config = dict(
    norm_place='pre',
    norm_eps=1e-05,
    warmup_steps=200,
)
Each number is 50 + 15 x the weight over its row's rms, rounded and kept within 0 to 99. Layers, rows and columns count from 0. The size before them is the row's rms in percent of the matrix's.

# layer 7 MLP up, 320x192, rms 0.243, rows 26-40, columns 160-191
105:41 48 00 23 48 41 49 41 44 43 76 57 39 45 50 45 34 72 49 44 52 44 30 64 46 24 62 69 62 60 50 47
101:41 29 46 63 36 33 54 56 58 47 24 64 15 51 53 28 40 73 65 63 49 52 73 47 31 26 33 48 49 61 54 24
103:52 41 52 57 60 36 66 60 45 49 23 39 17 25 56 59 53 68 47 71 32 54 44 36 24 60 69 77 23 69 46 59
097:73 26 61 43 83 53 60 71 60 54 60 62 55 58 26 49 64 66 55 41 40 34 54 73 50 37 52 41 49 17 50 72
092:73 61 58 54 57 75 51 78 35 63 33 53 34 47 42 42 58 23 58 38 23 53 52 63 62 44 65 64 79 25 63 33
102:59 66 82 42 34 66 82 69 09 49 43 33 35 44 53 68 26 33 53 51 63 48 47 64 44 47 79 50 62 58 49 55
105:49 27 88 49 24 54 48 60 50 54 32 43 55 65 50 24 62 67 67 64 45 43 23 24 56 22 58 51 53 75 34 57
106:62 55 33 26 71 42 55 41 31 66 39 59 52 52 62 46 39 63 30 66 56 39 74 44 48 43 65 49 52 24 34 68
098:45 44 58 59 47 36 82 32 59 44 31 77 37 53 45 49 57 60 42 72 40 57 55 64 51 34 63 49 36 52 59 57
108:54 36 57 50 49 42 50 40 48 29 45 67 67 45 67 54 39 56 42 77 62 15 64 57 57 42 49 51 48 40 42 36
093:56 39 42 37 62 33 53 62 67 65 42 69 43 49 52 80 34 43 87 35 68 57 48 42 34 50 17 73 68 38 75 42
093:31 55 33 60 18 38 52 37 57 40 30 48 35 39 57 68 48 54 40 41 52 83 63 52 40 48 43 34 55 42 41 25
100:64 61 32 33 58 60 34 34 66 34 29 26 79 68 33 67 55 51 39 36 51 45 47 43 26 55 76 59 64 54 65 46
098:55 54 47 43 42 54 56 51 79 57 60 62 63 32 64 60 64 62 61 47 71 56 43 42 73 54 60 45 41 66 32 30
088:39 43 42 65 46 46 68 26 45 26 64 43 20 60 52 64 63 56 40 61 42 60 46 47 48 56 38 53 59 35 46 48
# layer 7 MLP down (transposed), 320x192, rms 0.146, rows 26-39, columns 160-191
111:37 45 29 45 38 38 51 60 72 35 66 36 28 58 70 52 70 44 58 46 54 72 25 82 58 66 61 43 38 60 52 38
098:53 60 45 75 90 47 63 46 64 40 36 46 64 47 43 55 54 50 38 33 57 57 50 56 50 60 65 59 59 37 58 47
102:64 45 13 53 48 30 46 32 41 33 43 52 40 64 34 48 62 58 36 20 60 42 67 68 73 45 37 55 66 54 49 61
096:64 28 62 52 63 60 71 42 75 57 75 21 57 65 11 58 56 54 51 66 24 78 80 50 62 74 51 53 72 76 57 35
093:44 50 43 65 78 06 60 72 34 26 51 48 33 35 57 62 53 47 38 55 75 54 62 47 60 50 65 17 53 41 60 40
104:50 46 51 51 41 47 39 31 60 53 40 52 58 68 54 34 07 53 27 35 47 26 49 71 58 69 44 50 61 43 58 34
102:68 44 81 32 71 19 34 41 55 34 62 58 46 45 44 37 30 34 27 61 64 41 65 51 41 37 72 46 29 55 39 67
104:60 56 58 74 65 52 43 69 00 41 40 53 42 16 39 44 51 40 67 54 37 84 42 49 59 46 55 57 61 64 48 61
099:67 63 38 71 75 44 46 46 36 40 34 61 45 27 48 38 57 87 69 41 46 39 50 59 35 64 51 37 62 66 29 52
101:49 22 25 47 22 55 61 39 36 20 33 24 47 55 39 40 53 25 56 53 37 61 47 59 45 41 48 41 36 62 49 50
089:64 44 51 51 05 39 49 47 51 54 68 68 61 45 42 30 51 53 20 57 46 32 79 56 49 19 58 64 47 60 43 39
091:65 62 77 55 47 46 62 25 76 34 72 52 59 60 25 60 40 72 64 67 56 36 61 69 48 38 49 67 34 42 79 81
099:22 28 23 46 44 24 58 57 54 41 29 43 59 88 43 42 52 36 35 44 37 62 78 59 62 36 48 45 34 51 47 26
097:39 71 62 48 48 34 48 10 81 63 35 53 42 57 61 50 69 47 47 25 64 66 40 33 52 38 62 34 55 50 65 25
# layer 7 MLP gate, 320x192, rms 0.225, rows 27-40, columns 160-191
101:51 50 65 53 72 81 70 73 61 47 77 35 57 49 50 39 79 73 29 41 30 26 48 86 48 75 47 27 52 28 31 40
100:52 50 61 68 62 40 46 47 34 70 84 36 24 65 44 65 60 31 50 51 35 02 27 63 40 50 41 43 67 44 60 43
100:79 55 53 85 64 44 80 83 71 60 84 67 57 44 34 48 52 40 59 43 50 43 50 43 27 42 60 02 35 46 57 57
097:57 67 31 38 61 63 58 64 42 57 57 34 48 49 57 66 73 58 48 58 67 52 77 38 92 56 59 27 40 35 25 57
102:80 29 53 61 51 48 32 02 67 58 58 55 29 43 59 41 40 49 26 65 44 42 53 35 65 45 40 51 60 69 47 34
106:53 50 44 45 56 57 26 21 37 53 67 26 61 51 73 51 45 27 27 19 52 60 60 66 61 52 45 45 59 27 69 21
099:27 31 36 28 40 50 40 71 75 51 51 40 38 41 56 40 81 45 55 46 34 11 43 36 71 46 57 21 48 74 53 42
098:42 40 53 53 36 50 41 34 36 80 22 56 31 46 76 36 83 73 17 47 33 62 67 62 34 19 48 40 40 60 59 71
100:39 19 37 61 59 39 63 46 46 56 79 55 41 42 73 44 56 57 39 26 37 41 57 28 75 28 48 22 56 38 37 53
093:28 16 36 79 47 40 47 39 59 63 38 70 47 21 36 69 54 21 61 49 35 40 70 58 47 46 63 43 51 59 57 63
091:41 59 43 54 54 39 34 45 68 65 53 65 64 39 02 37 14 64 40 51 25 39 61 31 55 28 32 61 54 38 44 34
100:66 24 32 45 30 27 24 40 60 50 52 37 77 47 48 62 37 40 36 72 44 73 64 42 89 48 84 40 46 51 61 55
095:28 63 60 31 40 33 48 49 10 40 74 49 48 59 55 69 37 29 67 55 43 54 65 89 55 60 36 67 64 44 70 47
093:43 39 69 41 64 93 30 54 35 76 36 76 56 47 67 60 40 35 46 66 38 46 30 61 58 58 62 63 74 31 60 45